config.yaml
n_head: 12
norm_eps: 1e-05
rope_base: 10000.0
attn_scale: 0.177
parallel_block: false
init_std_qkv: 0.018
init_std_up: 0.018
optimizer: "adamw"
lr: 0.00124
final_lr_fraction: 0.0
doc_mask: true
Each number is 50 + 10 x the weight over the matrix's rms, rounded and kept within 0 to 99. Layers, rows and columns count from 0.

# layer 5 MLP down (transposed), 1536x384, rms 0.0472, rows 671-698, columns 128-255
61 48 50 33 35 46 63 51 56 43 47 30 45 56 32 43 45 36 45 53 51 62 49 55 47 52 56 47 51 37 49 50 57 50 35 66 53 44 43 65 37 49 44 62 46 62 52 57 51 63 38 67 61 50 55 42 63 42 21 31 48 56 49 62 33 45 56 56 60 52 65 49 59 22 49 56 33 47 55 47 42 40 48 37 40 33 37 50 58 57 57 62 41 43 67 72 51 45 52 52 50 66 59 27 43 46 44 46 56 56 50 47 58 44 50 43 50 70 50 61 55 54 54 46 52 49 56 46
43 42 50 54 43 42 44 51 56 76 52 54 42 52 44 42 40 42 45 42 44 52 38 59 41 61 55 60 70 53 60 62 48 42 43 43 59 31 53 40 71 53 41 50 48 64 46 57 57 46 50 57 45 67 49 50 41 37 52 52 58 52 48 53 38 39 44 45 46 49 43 34 43 50 61 51 43 59 56 51 55 71 35 59 58 32 54 54 47 39 45 44 54 65 60 26 53 62 55 69 51 47 66 61 43 72 27 56 44 32 48 52 54 50 45 63 63 40 57 45 57 51 54 40 49 65 69 59
51 69 47 59 46 73 42 57 34 46 66 36 41 45 37 57 69 57 52 45 52 47 57 45 44 46 36 45 56 36 43 42 39 57 72 54 50 48 34 53 64 60 43 51 47 49 53 47 37 62 50 40 50 43 38 57 55 62 43 51 41 52 35 54 44 40 39 60 55 34 51 60 61 50 61 54 57 63 54 53 51 57 25 57 47 56 50 48 49 50 48 55 48 37 66 64 59 54 47 48 39 40 53 58 44 48 39 54 56 43 30 54 60 58 52 53 44 49 69 62 50 60 59 64 40 39 53 45
41 39 66 64 55 69 56 40 67 54 50 39 51 50 52 58 50 43 52 50 52 58 64 68 57 37 50 31 36 63 41 59 55 57 52 46 35 52 33 55 40 48 51 38 66 41 52 48 41 55 32 44 56 47 43 30 47 46 55 71 43 58 57 61 61 55 57 52 44 52 44 38 50 43 57 56 45 52 43 59 57 59 57 57 52 40 19 57 61 37 47 44 36 30 59 47 68 20 32 61 49 62 40 58 35 47 44 38 55 61 30 53 58 50 47 63 38 58 52 63 48 41 67 33 68 38 41 54
37 42 58 55 40 57 49 56 59 51 47 61 45 56 46 48 52 43 51 56 48 70 35 57 50 46 50 54 50 59 55 52 53 56 51 52 63 65 59 42 47 40 33 63 57 49 71 37 45 54 40 31 45 44 52 27 35 49 52 51 44 59 40 43 54 52 59 45 43 46 43 52 47 52 48 45 43 36 53 54 57 37 42 45 52 43 43 38 51 70 51 53 30 30 69 64 63 42 53 62 46 51 57 68 31 39 69 38 56 44 52 58 39 66 48 42 51 53 53 42 41 36 62 50 56 59 47 46
33 41 52 44 58 42 57 57 44 38 44 56 37 66 41 44 36 49 53 51 38 63 44 36 47 52 48 60 28 47 55 53 46 68 58 46 43 43 49 54 54 69 56 42 38 29 46 37 46 44 49 48 43 28 81 60 45 59 76 52 36 42 44 42 55 31 65 32 55 54 38 48 45 67 48 42 69 48 63 46 53 37 44 60 59 65 56 37 65 55 41 47 67 36 39 55 45 56 43 36 56 59 61 42 54 44 59 46 43 41 44 39 39 71 61 53 78 57 49 47 44 50 55 65 53 37 48 45
64 67 44 58 48 51 45 58 52 41 35 57 44 31 39 41 48 52 50 61 39 48 60 31 55 48 54 60 48 57 57 46 37 52 39 58 58 32 44 48 47 37 62 47 48 58 43 58 62 39 51 63 47 40 45 34 66 44 53 45 58 55 52 57 70 50 42 44 48 32 56 45 53 61 38 49 49 38 48 59 71 30 60 41 62 59 50 48 44 53 54 57 54 45 45 46 55 63 51 53 44 46 55 48 32 43 53 44 68 47 54 49 58 42 55 46 59 55 41 46 52 48 50 48 71 50 51 59
61 72 47 55 48 55 42 49 55 62 59 31 53 51 44 55 40 31 47 45 52 53 54 60 51 47 34 48 64 47 56 49 44 66 60 30 57 57 34 45 48 52 44 46 62 44 60 49 55 44 34 69 46 69 62 44 41 35 46 60 46 61 46 44 60 47 42 35 56 52 46 44 34 45 57 41 50 36 47 37 44 63 50 52 60 47 58 34 65 40 47 59 53 47 45 52 53 47 44 39 65 46 38 60 45 38 62 55 46 42 52 50 54 51 53 38 60 55 60 13 51 43 65 36 53 37 53 58
56 47 57 51 43 52 55 58 61 54 47 46 48 34 60 62 47 42 62 51 48 55 44 48 45 49 57 41 39 51 50 44 35 61 47 52 57 43 48 43 58 57 53 71 56 48 45 50 38 48 47 50 37 48 52 65 48 60 35 52 57 73 52 47 43 38 49 64 49 44 61 48 39 37 65 43 46 42 61 56 38 49 40 61 44 54 50 47 55 51 42 37 39 38 45 62 55 45 45 62 68 57 58 44 34 52 55 36 45 55 48 59 49 64 31 47 57 40 50 40 44 42 65 65 49 53 62 55
52 42 37 38 55 41 53 62 31 57 37 47 47 46 43 54 48 56 46 50 52 46 49 41 49 53 56 34 57 55 60 43 47 54 70 31 52 33 47 63 57 25 51 48 54 51 26 51 55 52 36 43 73 44 42 40 59 52 41 52 48 49 48 62 58 40 42 54 39 40 58 57 43 52 40 57 76 53 57 35 45 59 58 46 59 44 46 58 56 52 50 54 53 46 57 57 50 44 41 47 50 50 40 56 45 59 53 52 52 61 56 52 53 51 61 56 61 63 65 45 50 48 48 61 65 62 40 65
53 44 68 54 43 55 48 56 50 46 57 47 46 50 33 44 35 55 28 47 60 56 46 49 64 53 59 46 50 35 51 46 54 40 59 38 45 57 46 53 30 58 62 48 69 44 72 44 40 60 36 60 49 48 62 55 40 33 47 49 52 58 56 38 51 52 49 40 61 54 48 52 57 40 69 47 52 38 53 48 55 47 50 31 48 72 50 40 46 54 51 44 45 52 41 69 44 58 67 50 40 33 73 60 38 32 50 58 58 59 43 53 51 30 58 58 54 42 57 50 50 39 47 45 50 28 33 45
45 31 53 62 72 48 71 37 41 38 56 45 53 52 66 40 55 57 59 39 55 38 34 59 71 47 30 50 44 66 59 58 46 49 54 53 57 48 58 64 46 43 58 58 53 60 55 30 18 61 55 38 37 55 62 54 44 52 44 59 55 44 46 40 43 46 71 66 59 49 53 66 44 32 69 61 42 47 52 50 62 53 48 53 54 61 37 63 57 54 56 54 36 67 61 33 54 46 47 33 56 46 49 46 48 55 26 62 54 45 64 41 51 34 57 46 38 53 58 56 50 42 43 41 28 60 46 69
59 42 48 39 49 54 50 58 43 57 49 30 62 60 41 41 51 61 48 40 52 52 28 59 63 51 37 52 38 41 47 61 42 53 56 54 43 41 46 55 53 38 39 37 52 52 54 57 36 68 40 56 50 46 34 41 59 75 66 53 46 51 38 52 60 42 59 40 49 39 53 37 63 70 43 50 62 43 67 51 76 51 68 27 38 38 59 50 47 56 32 49 61 35 35 50 50 44 52 31 38 67 40 54 50 53 74 68 46 68 43 71 55 57 49 55 36 67 59 51 39 63 34 75 48 49 35 39
60 55 43 33 68 40 63 62 69 61 46 52 43 55 55 54 42 49 58 64 51 59 28 47 34 56 46 47 42 50 44 66 49 50 55 35 73 67 44 44 47 35 39 52 59 52 53 45 63 57 48 45 44 57 33 50 54 53 36 56 68 61 66 55 44 58 49 48 53 56 62 49 49 54 60 43 45 51 55 44 43 36 40 49 55 62 52 32 50 42 42 61 25 28 39 34 47 37 61 43 41 40 57 43 54 42 55 43 37 47 27 58 48 43 62 48 66 55 45 46 50 46 44 62 64 45 57 58
60 48 41 50 44 47 62 71 33 61 58 61 52 59 53 52 45 47 44 64 68 49 47 60 57 44 52 49 50 40 49 55 48 38 64 38 40 63 62 36 66 58 43 41 45 57 68 57 40 36 44 37 45 59 62 55 33 38 53 49 38 46 57 58 67 46 43 47 56 39 65 66 48 24 45 48 54 55 38 49 54 55 52 68 58 40 47 47 46 71 56 50 65 73 54 44 55 55 35 47 56 47 59 61 63 49 64 50 47 57 66 57 57 52 62 48 42 61 25 51 41 48 29 40 33 64 32 35
48 41 40 53 64 74 39 45 52 41 49 49 63 21 46 50 63 52 46 63 66 52 70 47 47 52 29 56 37 65 54 52 57 55 64 58 53 51 30 39 58 55 61 59 50 57 42 57 68 64 47 64 50 57 39 48 51 60 59 56 64 31 71 46 46 71 51 58 53 48 60 60 42 42 49 29 44 75 28 45 59 75 55 38 41 32 52 40 44 48 47 37 61 56 61 54 41 59 67 46 61 42 37 49 54 54 39 34 52 63 56 52 58 53 37 32 42 38 55 38 48 51 26 40 50 61 48 54
28 62 49 46 33 43 30 67 49 75 44 31 36 47 51 63 51 40 68 60 40 48 51 44 74 68 51 47 31 60 35 41 61 41 65 36 58 44 43 61 62 65 39 65 41 56 45 64 37 45 52 55 41 70 44 41 61 70 65 64 44 44 47 69 35 52 51 54 52 61 42 55 53 57 52 43 54 73 52 61 65 64 53 45 54 49 62 48 61 40 47 54 38 38 33 37 53 49 44 75 41 67 50 56 48 32 64 49 57 51 44 68 40 45 59 49 51 38 59 58 60 59 48 55 75 24 59 48
39 63 38 53 67 41 58 49 50 57 30 52 39 55 57 34 43 55 54 40 55 35 54 55 51 53 59 44 50 45 51 50 45 54 55 58 70 39 54 61 72 36 60 65 53 68 52 41 62 52 45 46 67 55 43 66 43 52 38 57 44 48 44 51 43 39 52 41 65 42 66 67 50 63 56 53 57 48 55 37 41 54 36 56 30 43 43 57 57 66 43 50 63 48 53 59 55 52 44 48 46 53 53 45 55 45 66 57 35 44 59 59 73 65 71 48 51 55 35 55 54 48 54 56 36 52 53 52
60 64 50 39 51 50 52 55 46 49 38 55 44 57 62 28 65 59 51 43 40 46 41 41 53 38 62 60 56 53 40 53 43 45 58 65 44 62 52 45 55 53 50 33 48 50 42 52 42 47 47 58 56 41 50 57 57 67 44 26 55 43 50 32 37 62 53 35 35 47 46 43 45 63 43 45 54 63 45 49 58 41 63 52 73 59 48 49 40 76 58 42 34 56 52 43 49 61 52 40 55 45 57 50 63 73 51 41 52 31 60 67 48 54 58 69 52 45 57 38 45 37 53 39 45 47 38 35
56 48 50 49 39 45 59 41 46 42 58 53 62 47 28 71 60 47 43 49 71 46 57 56 66 51 62 54 37 48 62 41 50 57 46 51 45 49 45 39 70 59 43 51 65 57 44 60 58 45 61 54 45 47 53 60 41 36 66 47 64 45 59 55 48 55 55 43 59 39 62 53 41 41 65 55 55 46 57 57 59 60 33 40 61 40 46 54 46 40 39 47 62 67 46 22 49 46 22 47 56 62 39 45 46 73 36 67 63 62 59 49 52 59 32 45 50 44 52 45 42 64 49 36 46 53 60 64
40 63 41 66 50 60 50 52 62 53 51 67 34 50 48 70 44 65 55 64 46 36 36 39 40 65 59 51 60 66 55 44 46 47 41 70 45 59 55 42 55 55 17 54 48 44 49 52 59 39 47 44 43 56 34 54 35 56 58 45 62 57 46 68 48 50 55 56 55 56 51 27 56 41 51 51 42 59 48 53 48 48 37 49 59 54 45 40 47 49 52 54 46 49 30 49 57 50 57 39 44 33 44 63 38 67 43 45 55 53 48 49 52 39 38 64 50 58 39 16 59 41 64 52 60 33 53 40
54 55 35 54 53 55 55 62 51 64 42 64 42 48 45 42 47 46 57 34 42 34 54 62 39 47 62 46 61 48 60 31 61 39 54 56 43 68 57 52 48 52 42 56 68 70 50 56 52 47 33 47 48 54 57 73 39 60 57 39 46 57 28 53 37 51 55 55 61 58 58 43 43 70 44 48 45 41 46 40 55 32 44 50 41 55 45 42 36 48 46 52 51 43 53 62 48 43 51 65 48 40 61 45 46 51 50 42 50 45 36 29 67 68 47 48 47 71 51 60 54 58 59 42 58 62 44 53
40 42 47 42 66 56 64 45 40 58 46 58 50 56 43 43 38 51 52 45 50 51 58 37 53 57 47 64 40 40 61 49 42 61 51 34 54 48 51 48 54 49 33 52 58 58 63 40 49 57 46 43 61 52 34 45 43 45 48 35 44 49 46 66 41 52 54 43 38 48 44 59 50 44 40 32 38 58 54 44 55 51 52 52 45 56 48 59 36 54 58 49 43 49 37 35 65 58 42 81 58 43 53 47 56 42 50 42 44 38 47 38 53 49 59 46 70 59 46 48 40 28 42 57 48 63 39 49
27 63 57 56 53 54 57 61 55 51 41 41 63 47 47 48 54 55 75 53 53 63 41 43 58 21 53 63 44 58 64 46 56 40 51 52 49 46 43 36 38 44 56 42 62 55 65 52 47 50 46 42 60 29 62 47 41 49 59 57 49 51 43 45 37 53 62 41 50 40 50 42 49 65 32 40 45 49 50 32 58 46 44 62 48 47 47 50 38 74 48 69 42 47 55 67 45 40 39 59 46 38 53 42 49 51 60 52 41 47 63 64 56 66 44 40 51 35 47 50 54 46 36 57 67 68 53 51
38 41 51 55 42 55 66 53 44 43 52 51 57 65 53 57 56 43 62 59 44 51 59 42 40 55 75 57 46 50 55 50 51 39 50 53 31 48 56 68 37 52 47 50 59 51 53 57 36 64 33 55 31 54 43 51 34 32 65 61 62 51 47 54 53 69 44 43 36 50 41 49 39 51 54 44 46 38 61 49 52 55 45 35 49 60 57 33 57 47 31 39 51 39 68 40 63 59 40 50 50 46 53 55 49 36 45 44 65 45 59 62 37 49 65 49 36 50 58 39 48 59 68 40 49 50 49 43
48 59 40 52 43 50 48 42 72 53 43 55 53 46 47 61 50 43 54 58 45 43 41 55 44 49 62 49 52 49 62 57 53 55 49 78 52 44 64 64 36 55 65 42 69 53 47 48 54 64 59 35 53 55 38 58 37 29 56 50 41 44 43 50 52 41 45 45 64 52 53 68 54 52 36 51 51 58 48 52 41 47 48 46 39 54 38 52 48 43 44 50 38 56 39 56 56 54 44 58 41 52 59 41 55 54 76 41 67 50 46 53 47 61 32 45 52 55 50 52 52 41 57 53 48 56 59 39
59 27 41 51 57 56 42 47 45 64 57 47 15 47 67 41 46 51 58 37 48 42 56 49 65 64 63 55 55 55 46 43 67 63 51 49 46 37 44 48 54 54 55 38 55 56 50 53 49 33 46 59 44 45 56 41 44 53 50 64 42 73 44 41 43 56 43 55 36 55 45 47 56 50 28 35 49 56 52 50 61 62 48 48 69 47 46 30 63 44 51 56 66 40 50 64 54 42 44 51 45 57 43 38 71 42 55 61 51 52 58 62 60 31 36 64 31 25 55 58 62 35 57 57 67 45 55 52
63 35 51 53 48 57 52 23 42 49 67 43 47 62 42 44 47 47 42 55 57 48 68 50 58 51 68 53 42 53 41 56 35 42 50 57 59 50 55 57 41 47 44 59 37 36 47 55 54 41 56 57 48 47 50 44 57 70 39 46 49 59 53 34 55 50 53 49 51 50 45 53 61 26 58 62 40 64 46 47 53 59 26 49 40 63 53 43 39 36 40 59 57 41 46 56 52 56 43 45 50 46 65 68 49 60 36 52 52 63 60 67 45 42 56 30 57 54 35 46 54 63 45 30 38 34 50 33
# layer 5 MLP up, 1536x384, rms 0.0538, rows 672-698, columns 128-255
64 54 61 55 36 55 48 47 71 51 44 55 44 41 57 51 60 57 55 55 44 48 64 60 43 42 50 51 62 64 53 34 46 48 63 34 36 57 63 45 51 54 72 20 38 67 67 43 44 50 71 49 39 50 33 46 51 36 58 58 48 49 57 46 68 56 45 46 57 64 40 53 50 55 29 30 64 46 44 41 45 26 57 56 39 68 44 46 79 51 44 60 63 59 67 49 54 53 53 67 48 51 37 26 61 39 43 46 52 50 55 34 51 23 41 69 36 59 37 61 49 44 33 46 51 64 42 46
53 53 48 39 54 53 57 50 51 41 33 51 52 44 73 57 52 58 50 57 52 23 53 50 64 34 57 70 65 65 46 73 51 40 41 57 42 56 37 72 37 51 64 36 51 46 50 37 51 44 54 42 34 67 41 51 41 55 61 55 46 71 51 47 54 43 40 53 57 53 40 35 57 67 43 46 53 49 66 54 40 17 49 57 46 81 52 44 43 52 36 58 70 67 64 52 40 44 46 45 56 45 63 43 55 69 33 61 58 38 53 43 39 54 36 56 45 40 42 60 47 35 34 61 49 63 50 40
48 47 60 62 46 41 26 59 51 56 53 67 36 44 57 30 65 68 44 47 45 49 50 48 46 32 46 47 70 57 50 57 56 49 46 71 54 54 64 38 50 40 53 30 65 58 39 36 31 48 76 45 50 64 49 59 62 61 60 61 51 68 63 47 59 38 39 51 48 70 43 39 58 57 54 67 49 75 48 58 47 51 51 65 58 44 52 44 32 65 42 56 52 56 49 49 42 50 76 47 41 50 58 33 45 45 66 50 53 66 52 33 42 32 53 47 63 30 49 59 61 56 45 52 35 60 49 46
46 54 51 46 50 45 47 54 52 53 53 64 52 45 58 32 69 66 60 49 56 47 68 69 39 43 61 62 52 47 49 66 43 28 43 55 64 52 47 58 48 49 72 54 45 55 33 51 56 65 60 42 43 65 34 69 49 38 44 53 49 50 41 27 37 48 45 58 63 30 45 37 46 45 64 48 50 68 67 38 56 41 52 50 56 59 68 46 52 47 49 43 51 65 34 42 49 39 77 49 51 37 38 44 62 58 38 49 51 40 40 44 53 40 57 47 57 47 59 39 53 54 54 62 55 42 64 54
69 42 49 42 44 46 61 66 53 48 48 56 64 28 38 38 58 60 57 62 65 42 54 52 52 50 42 52 67 43 61 45 51 52 33 42 80 57 51 35 38 64 43 46 39 63 50 67 50 47 52 43 45 54 36 42 42 48 43 47 77 61 49 59 41 45 40 49 56 42 54 41 52 50 41 44 61 38 43 55 44 46 54 45 40 35 41 48 40 56 46 50 64 71 54 57 36 63 33 38 59 46 31 49 51 55 60 47 60 75 61 60 53 33 32 44 55 40 58 41 51 55 54 42 39 66 63 62
39 42 65 44 71 51 67 44 69 38 47 50 42 44 62 30 64 47 44 41 50 51 36 82 43 45 59 48 45 53 36 42 42 40 73 40 61 56 63 58 60 52 51 44 46 43 59 57 65 58 61 33 54 43 54 38 35 58 38 49 40 44 47 48 45 61 51 43 78 62 46 38 59 40 60 35 47 51 52 42 45 63 47 64 46 48 46 55 61 39 32 29 51 63 29 35 40 55 57 51 55 61 44 42 49 65 59 44 42 56 39 56 54 54 36 56 33 36 53 63 59 61 52 56 45 68 47 50
52 55 73 51 34 52 43 37 47 53 54 54 46 39 33 46 48 59 54 47 38 52 60 53 48 47 58 55 46 67 49 57 53 36 55 40 55 53 55 56 47 57 48 51 47 53 63 61 61 43 61 40 53 41 57 73 60 42 50 54 43 41 63 57 57 60 46 53 44 43 42 42 62 61 35 43 41 60 39 54 59 34 65 56 51 63 58 64 40 67 43 49 42 51 64 45 51 51 51 41 62 62 72 42 48 43 46 39 54 48 33 54 54 49 47 51 60 62 38 44 71 58 30 33 35 62 60 60
39 48 41 64 52 43 44 48 55 41 45 45 40 45 52 58 41 54 56 62 55 62 58 48 48 43 42 61 46 54 45 44 41 53 47 55 49 58 51 45 28 41 37 56 39 37 42 41 54 48 58 47 42 37 61 56 50 59 38 47 57 38 34 54 58 65 44 37 52 41 41 40 71 63 36 50 58 41 62 75 58 47 39 63 71 33 47 52 58 67 39 33 32 56 58 39 45 46 52 32 62 56 37 44 49 59 37 54 57 40 57 58 52 46 51 33 57 39 65 48 43 63 38 45 32 57 39 52
44 60 41 56 48 61 38 53 57 41 50 56 49 34 63 54 61 53 42 53 52 55 52 43 40 52 43 55 45 50 26 54 56 27 47 60 54 69 41 49 39 46 48 53 46 55 55 53 53 54 48 42 59 57 53 63 44 57 60 59 63 64 60 40 27 52 56 41 69 47 56 32 74 50 42 63 48 73 41 56 54 35 45 52 43 50 37 45 48 44 33 45 56 55 37 55 52 52 60 45 58 38 53 34 52 52 54 60 52 59 49 52 44 29 46 34 59 45 48 71 70 59 54 44 50 71 66 46
45 65 46 80 53 42 48 38 47 52 52 39 57 38 51 41 53 54 52 71 52 37 78 74 54 40 47 60 49 46 41 44 60 51 47 42 45 48 60 39 52 33 52 30 62 51 60 54 43 54 43 57 41 77 65 42 57 58 47 48 49 47 54 37 55 54 41 51 60 62 45 30 33 36 59 62 43 49 46 37 39 47 64 63 61 48 63 68 46 54 30 57 48 61 70 39 47 51 47 43 43 48 65 33 57 48 60 37 55 45 60 43 33 46 47 57 52 46 35 44 48 48 50 55 44 49 38 68
52 44 49 48 56 82 63 45 40 45 51 53 60 43 20 55 62 60 53 59 48 41 50 46 56 34 66 46 53 75 46 53 57 54 46 59 47 70 52 56 61 59 39 43 49 52 62 41 56 51 42 56 44 37 51 66 41 33 50 59 43 33 38 45 54 51 56 61 69 47 60 38 39 46 45 48 39 61 58 57 63 47 32 54 75 52 50 40 37 59 44 43 54 60 56 51 37 53 33 43 51 48 49 43 58 53 43 23 56 35 36 55 52 45 58 42 61 69 71 83 46 53 35 53 41 63 56 62
46 58 38 55 50 57 35 66 66 36 37 40 56 47 35 57 55 42 57 47 61 45 41 49 69 49 39 55 55 57 22 55 41 60 55 46 64 63 41 65 54 55 42 62 48 61 67 47 54 49 62 41 41 40 49 64 63 45 44 66 69 60 37 70 65 43 40 43 47 35 41 39 57 65 38 40 72 44 41 54 43 35 62 69 31 57 43 52 54 44 47 37 48 45 31 53 40 54 53 39 51 31 29 35 47 67 50 42 57 49 33 36 38 41 46 71 82 58 72 55 51 56 46 50 30 53 60 26
53 58 70 41 60 63 65 43 39 51 49 42 42 49 56 27 61 49 57 50 54 58 43 49 46 45 57 49 56 33 59 53 72 54 52 44 37 40 60 53 43 60 52 48 50 54 53 44 48 53 50 30 61 52 32 52 62 35 47 61 41 52 63 51 50 39 46 59 43 51 51 26 50 61 43 48 54 60 51 57 52 42 52 29 62 54 53 53 35 52 51 61 49 57 46 70 69 59 42 46 54 51 49 53 44 67 42 52 61 45 48 52 55 41 45 48 54 48 62 53 54 62 35 47 36 38 47 57
42 56 58 56 49 51 65 31 42 46 56 43 43 60 29 39 43 45 43 37 56 42 54 42 40 44 64 73 40 51 48 53 41 58 45 68 44 49 60 40 42 52 36 50 46 67 55 43 51 43 65 49 63 46 52 48 56 52 51 42 53 45 38 64 52 35 43 39 40 41 21 47 54 43 50 50 34 50 49 56 62 32 51 45 53 48 56 39 57 64 50 49 59 37 65 49 27 52 50 50 40 37 49 27 42 74 50 47 41 49 51 46 54 41 47 43 54 43 31 54 64 58 64 54 48 52 62 54
42 39 66 51 48 50 48 45 46 43 61 56 50 61 55 40 52 39 33 49 60 61 59 58 45 57 44 55 54 52 62 59 54 62 41 51 66 49 54 61 24 50 45 53 48 52 36 41 44 56 54 50 54 54 49 65 57 56 46 45 67 72 50 34 34 63 43 56 65 77 34 52 16 49 34 46 57 38 55 61 69 72 42 59 51 51 52 54 31 67 66 64 65 47 34 53 61 55 49 39 46 51 58 38 44 41 45 22 63 42 41 52 48 54 56 56 44 54 43 70 49 71 33 44 53 61 49 51
50 36 36 54 80 51 55 35 36 50 55 59 57 26 54 35 51 45 36 34 62 32 51 55 48 45 42 47 73 42 39 74 61 69 38 51 51 55 52 30 40 37 58 53 61 48 42 50 51 54 52 38 58 44 56 51 39 51 30 45 50 55 44 36 44 46 55 40 63 41 55 37 56 50 22 67 40 27 45 37 52 39 44 54 45 47 46 47 56 52 55 59 64 43 67 32 55 46 49 36 51 42 58 48 64 58 39 46 32 66 53 44 63 57 44 58 54 44 54 36 34 43 33 54 30 62 51 54
60 56 42 58 41 48 46 35 49 42 44 41 51 33 43 49 62 40 49 55 54 52 45 55 46 44 43 57 31 49 47 44 43 44 59 40 60 40 50 53 40 59 47 66 53 44 51 58 57 67 61 45 51 54 49 40 34 49 56 60 58 52 60 51 40 63 50 48 54 53 47 41 64 30 42 49 47 73 38 60 54 40 48 45 28 53 32 60 44 21 56 48 53 52 55 53 44 39 53 42 39 43 49 46 47 41 46 53 53 56 55 44 39 42 56 48 50 40 51 65 67 44 35 55 41 63 53 51
55 56 53 48 55 40 69 42 66 50 58 54 43 46 50 43 30 55 41 61 61 41 49 62 55 41 23 53 46 69 48 52 53 52 61 39 48 29 62 33 39 47 52 38 57 48 39 45 56 39 53 32 44 56 58 39 68 40 36 48 49 43 67 60 48 57 40 49 50 44 53 20 45 39 61 51 51 64 66 48 47 31 60 57 64 54 54 52 60 39 26 41 49 51 51 42 42 46 63 61 55 50 52 53 45 65 54 45 51 41 45 49 43 50 24 41 61 47 48 62 60 45 43 50 39 45 44 63
24 51 42 40 52 52 32 55 52 47 39 57 57 39 60 47 45 71 57 62 47 33 63 42 60 63 49 47 47 48 54 61 63 66 50 68 40 63 45 51 41 42 43 35 42 51 65 32 55 48 46 43 46 51 09 55 38 55 69 59 51 47 52 56 52 40 37 47 40 46 58 67 54 67 36 52 43 49 35 44 47 39 41 50 65 54 56 45 46 53 38 55 46 57 53 45 49 25 47 61 46 52 57 43 40 48 42 52 29 44 66 53 44 47 45 61 53 52 57 55 57 47 42 56 50 50 35 35
60 55 57 44 38 61 58 56 62 43 49 54 39 25 57 54 69 53 47 61 62 54 44 62 49 61 48 47 50 58 38 38 49 57 32 38 62 57 59 36 48 55 43 46 51 63 52 40 36 44 48 44 36 60 56 60 35 43 49 50 53 50 44 78 63 54 37 52 48 41 30 51 52 56 44 68 60 35 47 41 66 54 31 54 40 53 47 52 76 63 43 37 55 51 46 57 35 41 57 35 56 47 44 50 54 39 19 74 51 67 55 50 39 40 40 50 55 60 60 66 55 40 25 51 38 44 44 45
44 54 47 43 31 47 55 51 54 33 57 57 48 46 46 32 53 66 37 44 60 34 60 51 65 58 38 51 44 67 50 31 54 48 55 48 57 61 52 44 30 65 40 32 42 47 57 36 50 55 45 48 66 44 31 50 46 50 65 53 53 33 43 30 57 43 46 32 44 53 44 46 52 51 50 51 57 53 44 61 20 43 56 61 58 63 46 54 51 59 57 48 74 53 46 48 54 67 62 26 46 50 50 44 29 41 45 46 53 49 48 40 52 33 44 53 57 40 40 54 45 49 38 46 49 45 73 49
43 57 58 59 46 49 41 53 38 58 59 35 50 48 46 36 55 39 58 42 63 33 50 44 55 41 53 49 40 36 33 54 48 37 70 45 56 45 50 43 70 53 49 45 44 35 51 49 41 46 60 48 49 37 49 57 49 42 53 53 59 35 49 23 44 33 54 48 58 54 39 38 78 51 66 63 57 81 48 62 33 56 53 49 54 41 48 52 65 42 64 38 31 34 55 65 62 45 54 47 57 60 50 53 42 48 51 37 41 50 54 51 42 53 46 50 45 53 42 40 69 65 47 72 57 40 67 57
54 43 57 52 61 41 42 54 42 37 40 47 51 45 69 41 49 68 53 57 71 31 58 48 58 49 59 42 38 67 51 50 39 48 46 49 46 59 69 43 24 40 40 52 30 49 54 44 36 54 45 49 46 58 45 60 47 65 69 50 45 40 48 44 64 61 42 41 51 59 47 52 63 45 51 50 64 54 39 57 37 42 51 75 59 44 65 51 49 57 51 23 55 48 28 37 46 44 55 43 45 37 40 49 61 54 49 54 53 68 37 34 41 47 45 71 52 53 62 34 47 39 49 56 43 75 47 44
47 36 57 51 78 56 35 44 29 49 36 35 43 61 59 39 46 50 43 59 58 41 41 71 52 38 38 60 43 64 53 64 35 55 53 39 51 51 43 54 50 43 55 40 48 51 44 35 57 39 57 43 55 34 51 42 54 45 60 42 42 57 54 43 37 54 46 39 59 48 50 55 46 56 68 39 55 59 35 52 37 51 59 53 64 45 37 59 46 46 53 47 55 48 65 51 51 53 60 49 57 50 51 45 54 59 69 31 66 60 56 48 41 51 39 46 56 65 36 50 36 65 46 57 47 66 45 58
64 57 44 66 65 56 52 46 46 22 56 34 60 44 57 41 44 52 35 64 53 47 46 59 38 52 46 46 64 37 40 52 32 45 48 58 57 56 64 40 48 37 47 54 47 48 59 55 42 47 52 37 32 62 55 47 46 37 46 45 57 53 46 31 37 50 39 52 53 47 41 42 55 46 53 53 60 47 61 47 63 25 38 64 42 55 44 59 58 84 39 46 56 58 65 59 52 52 67 45 56 57 53 47 67 55 20 43 40 53 41 52 54 47 67 38 63 63 43 35 44 50 38 39 41 51 49 42
54 72 50 57 51 60 56 45 38 41 39 53 52 43 60 39 40 50 63 55 42 59 55 54 62 41 53 53 47 50 24 61 46 47 57 41 48 50 31 48 33 65 54 69 49 64 65 60 50 30 41 30 33 52 29 37 61 40 29 27 53 46 55 67 48 43 52 55 49 65 40 49 49 55 57 38 50 45 50 49 58 37 64 67 54 56 59 49 56 47 61 49 49 44 45 43 40 56 65 40 46 55 60 40 49 48 44 51 56 73 38 58 47 57 58 29 50 62 63 55 38 58 44 53 55 64 60 47
43 47 55 53 47 54 45 46 63 49 54 64 36 32 50 54 38 55 37 55 46 68 53 49 41 40 48 63 59 50 42 57 77 57 37 41 45 52 46 39 42 50 31 62 56 46 64 60 51 48 51 49 40 67 48 58 46 45 32 51 59 47 30 55 48 43 42 52 72 76 47 46 55 53 50 45 46 49 69 69 46 47 64 56 69 66 47 46 34 65 49 57 41 43 48 44 49 39 51 51 45 55 48 63 55 37 27 62 50 44 51 43 58 50 26 51 55 33 68 62 50 38 29 55 53 53 48 51